Weights of a small GPT-style language model, trained from scratch on English Wikipedia.
Architecture: LayerNorm before each block, rotary positions, no biases in attention or MLP, untied embeddings, some layers without attention, hashed n-gram embeddings.
Training: a variant of Adam for these matrices, 147M tokens.
Each number is 500 + 25 x the weight over its row's rms, rounded and kept within 0 to 999. Layers, rows and columns count from 0. Numbers have three digits each. The size before them is the row's rms in percent of the matrix's.

# layer 4 MLP gate, 384x192, rms 0.0861, rows 183-216, columns 64-127
094:510535545524509511483494544546508496524533508493512458508529494491499564550507536495484518501466497520501485499473512489488485527469515504446526500492498488533504493488503505491526527510535488
094:489490516541545502499509506498486467484455464528529486506493505524500550510505522529505538550512470473492502490476494445514478494470479515462535514515505504504502505453521500545475524484550451
105:508499511534497478541519509476500494526501506486485508519549465491476474470511498446516469502468528501494470498546554481497535529433465535495507480518509452496537543507521464490550476476518459
102:526554489499502470513447511465500473505508520501501459493465507507511533497495516463488489519533508488499484517500482497477549527463478531539512503499501446502517512520510476515551527530548457
097:505492534507528483521517498515476482506483493557508535491546514509470479509486494472484551519504504534518474510481511474498487475536494541505499511507509513471499492494478487485518466508517483
099:453536490474458482535498505480479498522461492516459528519491491477516480479476502490464471489544514471514491526498498484467437533460501484514485481525519510529509477492524502556530514506491493
103:529531512528510463457529472526523492452486548490441483479527467507497488511514508511429495484506494487488528492494476477504481501505524472520509553463498531528473524497476497511532528506501485
098:535516515487484435493504543541529509485484508449541491520476548539439498530486470489448543467480521481524522522491477482470489505521509490540514517523514526498475520504489515569480493458506448
096:507536514530500479510494507500482492510489487482501524488475472524488478512453487492464500496516501560513526525452540517498523518500482502480524543516531508489475467521539539521478467543488491
099:557527505477502470509522532512539503476528527492498545474503446542492505506486507529498516517508425488538487503509485479483508474506481499527473506467512475532447559524511483474479477502491499
103:531512518497522521518522456503460490486510460518559473551465521524488453502489524508475482508547496457515532530524486501503493529527444466540555513496499467528460521487479483478514511524505482
100:488521517531526480534523505527496475478544503524522516498461496499550502497524505444465456519561514520490504480476499516478488498471476527524470545478524466485497479500498506498522506522505460
095:467501498509501514521483527514474525508504498471491493513500482534464462478458483481507491432521537544498501551512523504535537496505490511501478545506546537485477542498509526467467446526484484
103:498524515464538466554498552497509528450520536487509494484490475523485455484487513523499457499460502512496490505464518492505512540514473526518525475529473512503536515531480558508550502501488485
104:522502508484513483521506495545498458458521536490535473508506487565483491477496491498470509558515522473481519505540477500468494510469490512538483516525485485484478464491506506516465514493494502
104:552503503459485542486485491481504463480516504500515491506529508481507514548457528503485498466477499469450484529524486490540489542493504499543506524474538476511515508491507467480526523521497475
094:467503506494498475525524515493502459497458521474518475426489490490515474500519510528476515504518541474525528501494537481491552500481458479536479494544481499482545448536490498498492484543526486
099:491484520507559484501512472488490541512536489524537518499501480500506457487531523510474490497550534472505486502514466475477560509478502485494527538519498518523522518542482480505466489519497464
095:501559508465490452487468544500472520486509505519536500535519473522507460500509494502497540522547548477509497475500495477504507496504514467503498496467508499484477504521528495486508499467481497
093:534479467493529510465471534557531502496505529486501449482506479484494467514458482493462532501446508494535495496510529501512480497474488530545511524499482461532486484485471462495450495493486496
099:506503518480516473473514528487546524475496494540552526519500473471498503531461521504536536488451515510532523498506506536484529507450511476525509435441513480493502512519528480502485486526497494
109:503481452473464497554474490514500525438480508509493505474432510515496489453476532478466535504514481502552509496510498528468421535490487501502476535498505488501473472549530489490512501545523504
104:505520502478502531492516500508517495482524506477528474507453502466465501457466528541468499497496556539477527498498573518516486511483505513486531524484528508490492495542547497470527485491505507
103:539531492517496507502487519519498463524488462526506458546496496519477472454458479492462499483515509506490496517467492509536521546498516442474502512485529480540480446493535478512473536508485497
098:524522545483491521525472501512498527516505489480534499484502493512484518486506511537485504485478450478487457485501493490511517490507526451459562494490543474530490556541539477492520509459489503
103:517478528489524488472536492516427501515496515500492462513480534465504490512450524465497500502510522491506535482489478437509511529506492490469523509519499477458502529520502466469491512488463473
098:485529482503489502476488514515544505495476485510522438479515487529482545524461516512468491511455493524471541500515545516516522515468458515505548467510507515483485513524477471521496521496553477
091:526543543497492502490483501509516513500494514524432487497490515484527489523453510489454469493496499488522451483489491477477542496511494496506507506520515481522487515500505496553506523564496478
100:519540463464495502525496524493474508465458504484528498546469463517500487471486483495497534462529450514513570543487495490495500494515500475492512538472486514443493488515503527533527504470483521
108:570519505485539440459495486513487509507474503497509502488539485518521493470494520507508496497490521476529527483527473511477473497444529537448517478544488514498490495537533476524515542525488510
101:510525462451489515498501493501441462481513514526516476496536480508506506493472528520488522486484456514514546509526498475464495496489482509513532480508529479520488545492513504503485508505467534
095:490494469486549537551514479476467499516497508504505536536444482495506541471506532520472488516541462478529467488498493480460471464433490501519434474528503472516495482523468491492454516480551537
099:493467517525500508570487520517480494473539504511519451538579478501467516505513464547509489459488471495505482484523485470533485537441493491442522529471510508496510533534480445493478574492478481
090:506500521493470526549496486474539522484500473531506509533473471515499538494511491504490520463509475481513502531478524551479528506487449489505461468534547467490516516514533511533529495540478500
# layer 4 MLP up, 384x192, rms 0.0844, rows 183-215, columns 64-127
096:460452533528509472511507513507520491494474474489554515516512548466494452495496470531501500502521516501501536503552463477497492498484473504508520500511489513488449495473501511525479462496489541
096:516517486463494459474507501486501493489514500489470475513521506550502492535504478500481502524536499488499541522470449450449460468512488528508473500492500548474500490522451533484474508483542506
098:487480498511532500534526505486457519480473496488536495497488524471475504522462461529517513512513507455493523515544488494525495480477534483526470490537455511467515499515449536503525502481509525
101:474478476528493521504513515510481509509538492490496542560459480479534484515513515507520521462451514476527508541475522498498510510529489500550513536507507499464488487482516481495549498502493543
101:514543532534495509467499540465531468505526503502500506478517460531465525495479498494468471473530562514505494506490508506495493510482489492482507447509502507496490482522465496479534525447482514
096:503485508550500508474469485483504496491427515518455499552466501494532510511555496492478492526522531498492533487488482514512460528477505537497513529511465503489498506516462484485490487492527542
101:477440486445555452506528526548515526480501478485481476505484487477498485532531484464526480498478525510437548474496519473498502501490483522525498538482497467528505531534464498480487535511511515
096:514422479522467526531470488511467519484485502500490512485520493489449484453504548442558485502533505470488453467509526482525484471475493464493520518514486478453478501492506507495512532541527500
091:498517530505478527492504488533475500462547474489527479487489529487487531493488486500501459463495504480504498482491495535499477514516517515538497498483512496512478542513552505488520524517470513
099:459417535512566512492489534497499479456502528483455504523514512539505536456524468491494525499466519528519480503456503484502533479516494504469496484530494448498493532467493490522514492498474500
104:500509499491514493465479515506508490481487479488543502530536491525487533494484494481509519505507507480464522452449488495507463482487516501496455483535471502528526486542503463497483532505532491
105:488487516540507506426473509484529496522517479512515499471526506540510529512459524546483481520503526455500500455500553499487542471453438534481528462515504516505464479484520498538463504500505502
095:483483475462504486536507458492528543460416479474516519514543519496499507509524443502493492515516534483503536501501495519516496512462521529520504468499502519475506503492444484488485466523518496
100:540493537515477499483540490530494521507514478484536487529458539498497463544469507550512459507500510499503474496523523528472501489447496528470475542522495485521545513498499523525488477518511475
106:474527472486466506496489499535503495514489538537479487484445499474503476499479472507511518505461506541488531517495540473464511500534507494512490539480495519528517469535533492497528472474544514
103:516458521496495520492470539518489476477520554530567492515464519517495478536475474491511482494498503503532507501513532502541519481508528503498524472453518458515477552506514465497518509529478513
095:484505495496438502481469502512475493521478480450521491516519488543500529478491487497490491486501475509497467507544424460521495497501491493521517491510520483536471485504522506492515526464562485
100:496549495488547496497498483515490455495533505487516482510508533457463505504527465511536468547526487541509525507518516493545511493511518494499494537518473484503521509509516532494492516475504475
099:493449509507483479489439526467487470499452512496518509502513492458426485469527488535517464466523507492530452512479508506475514502513517519551450485523507495520495533482471552507451529517503490
092:538469478466537477505519515494511531546515457486510505521462506505518496497478529535490470467518537443516518527483507495462514484500510486507483482480513520507473487537520481543519525514491508
096:488468550506489459522446500530494475539464509479515476487460511513497464456482465455485479503510502519506461477484490466532502505475511523454455531488533478483529509523491499506481478494540486
098:472501505530495520514507529527534489516542532512534482488530520521497491507520464485497522501492479511477508496514539540486500477502522487475515498474490519543509516516512449539455454492517470
099:469484489505521525520506479447494467493496534495491495497490530471500503424473523532482451485485532498470491533524507536489510452510508501518503506482504488507469507525525524506501510507469492
109:505486557515474487507508493495480501555474484453506531502499500483503488490515527501488470516514462511478451546504503482520479482486514494485491500486520467542510457497480511488483532554546470
101:473537467500496512458502508486507504491506429504527574516476492495499485473506487492494506476475519515506533507523466520530482484497502493536509484520524583463486522468568512489521477519477518
104:492506541472512471535508507520480516501471518463486521504492476539470471520494517533508476445504480529484453481470504508524529525475463468456494430489507552519497512527478519500494499470501497
094:514513489470506515526476495480518510499490516533465544462476523457505460526539497422450486504449491491500468531535537520496499486549503526508514495535490495490502459518471488535543499520500513
091:540540490515499503470458517547509521505496491466506493532517494537506504533492444499453472460481502480513488483517477475522509529504479494498450512450492465565483536529506525454453530491452531
104:526461486492513534443499490488533434475509505513498496535505481525526525520514468488505533492512516521499490506516537500471522495509450503504475505481519506477474506470500530524523523478521497
103:505492524538475510516479516511487464514457525494470515494498480528489476463491536479528499466520519532482486517448474520525496480491494504526527529493486481480511496517460549533515540538521470
101:473540477518520517452465535490536507482520492523497507520491487507509523457507508521479540475471459475454545500471507503511503489477521542490510475486490495459455497533508513511487483505475498
099:514526452467536525446511487494478469488508524483486507466443536515505573497424515538504523504511527506518513479506521504456487486462512465505491486451500514492491505506511481493500494540503501
100:498481508484473504468514542532516507478484478519514497507548521486538508584485457519597467470462481531462473470521500475502489510517500465504498491482509513495485549508551502500498498549538462
# layer 4 MLP down (transposed), 384x192, rms 0.0797, rows 183-215, columns 64-127
097:513497471502526540483497487495506516484475503426469486524490516545476546519543486482548520508458483505522471457470529497502481446473509511506500485540577517573538461516471499528528516509497512
096:518482486515484557512536499535511512507487441481490491521498444529511470491490534464516482506476493478463508507491462529490496530512519465495491527492517520505499498494491483534505499504552490
101:523511483499482498523519510482487513486522517505517508494493446481482518463491481559519488472488475552513540501482476512509519501464511483478504459498504501475467460471549499507500497508491485
103:478474483503518486486470494443474479469531527526472500505443491522517532525464491461475500458493492499504505538503507478489524482465501508489490481511511495511530516458542492475511519535491464
099:523519521514538482554480508507503508495523540510477461509472489479480480517490497464495488527506508547515463489464509479454480530558513490508470457495473515447504522502477536520520503526482532
094:484511505533570455521506475501519539534500509489527508522518487492507508522509515476478464471521491510540510523479473515496460530481521503511484462491581496502446519530523441510502549531498524
097:485469536496510508510528494476511492457485510502494492472478497494503512554544503512537486504494474518485469502507507447524489463504522484513515533480387474516501523490502512494506498476495478
097:467438504499489516542496496473462493498486478510491523497543525489517533465481523526533482504503471494489526466471537530539494464467478464499484516515537482458516526490467490519527520552505477
095:497480488509516516460481501495463494458510517494507458476486484473507521488487510541585460505478500519498455481510520487514486469536496501523506511491497538468529435497453490516476482445477512
100:503452527525513523510504488451506484486513538494487514517532536498501515477551489500476499555517521500500485498477487517505503490513488504493503500526529448498547524520478501566519485442467474
104:443484523495483486531519564508521489523474544523494509512501490485535527503535500507478488531481481470459506507481511517533452513465495467463480504508466461514510481523537526475528526468511484
103:473489517494471529467475560509526510513528497511517478486492539500494483530450489514446494505500458486506494479463537468529493489471530469500520516451507511480522506502494493478468517509528465
098:494501487473482476497490529447535542516536482477498516477496466482501551518501476501501492460512513483492504477514557491558512505471500512527511468476517522506516512532485496462537481539490520
104:532479542513432505477543492501482519543474464536510457567508502477473502514489490485511519504487504504556563486528481496475483488466488471496472504517538493544514485514550497505508499546495486
108:468490492434519495492489524507484503526506487510493429509485513485476482513496490523498485510456478530467476503485533534513507543520486500512502513511466506469509494523498531486514507484514508
105:540497468463468510567469548533508479470451557477518488519479526511522464502501515487486482518503506472533498469552501478499479524520543503474453512469497497462511498496461475516529527524514552
096:476480534493457519497465519493550525533510517492476484507497516461512494503501529485490483498489495481534492466524474507515488472469510544516516485454503501544510450504521505493484532477500462
102:420501522490469543500507535495507495556513556506528520512522515480498516513499515513494507469570473510474509500487521498509503478486480501470498455483439493503479533519511488463499530472508538
100:529489522545460533514478490480492487531511516536523474477524502516445505488563473487503461505529445472469478540484492504483502496486505531475513475493465488523462518497480553486457558508473513
095:492505498512465461484512505497497498528483508447502542502488471551503509510518497474480464512495518482475455498495469540492550512513522531516517498493391512481490483517483509447513510452498517
094:493471465520553514471495482483530474494486508488507487496481463484510516495457493509535523505461504531498477475470508480506536452511490459502562459485565468505461466518502504470509523514498463
102:491520527502490507486453509503506481496504522516466468507521518493531516556512485513500475539490504493509537525525474528461515489540462475513508500505412526489499457502482477524506456493500475
101:548484524524491500538485467458549516513544501476484491496466543485501496480498518488506489438467484530487481485505510511524532487497453486519509511497462504543480517510504539517490503503521524
106:492487512510481464505493503443500483492483545512511497505500519516490513522526492503525520535480524535453481490494531513485508449530487525500478494512458532495487512481510511492499508494511555
102:485516542518523498555523451473488481513587487491513468500511478501479546549497507479494475467485505488482463521438517486509516538490486460496479518523449495528530501526457510517498497514495502
101:531491526443524504499532510477471485452479525493501504512474473534459524469476500535483517469498498503487473506505489526471538522484483518443505462487469498544499505525470574496541489485535531
098:500512494483530494558491495469498476515501518523514520487498473527511487513506463483494493544551493492476477502523501507508522466489449472463529490517449506459521496457476509555510449514497556
093:524483482505537528525487492514514512470495495532474505493507516458468499527486524473492516505495509489470529545528535508526477474543479475494511492491461509497507512496529506537499532499495543
101:499470522498486537462496471494510519510515484525495494490520509518514468490458489486560517500499490520537466473505519517507457479497511477469495508501510489475459521473562524497498502492478474
104:523503506527518485525513505492538517527495500528448491497490495503502500489490540528502502519502523475501499516507490499449453472488517474505585498493553461527474484512507508499483496506467501
102:519529510530531473454463517476544512445477495474493508521533513500547483517547479512497553474525503481482514505466476504535509481494475543450495501489467496509531503529540489483476471509510479
098:523503531504504479510538506520477484519502479533476511469527519511555514550500520470495486483495483508500490474492526478464476512536493467511472437484465514480523530496497474491536506524527546
099:505491507526491512496525526499508514500528496542503476496515512504512469501503508553462527501447474504530505462537511492472527477484451486477512467438539506469486495537500445466498511435441543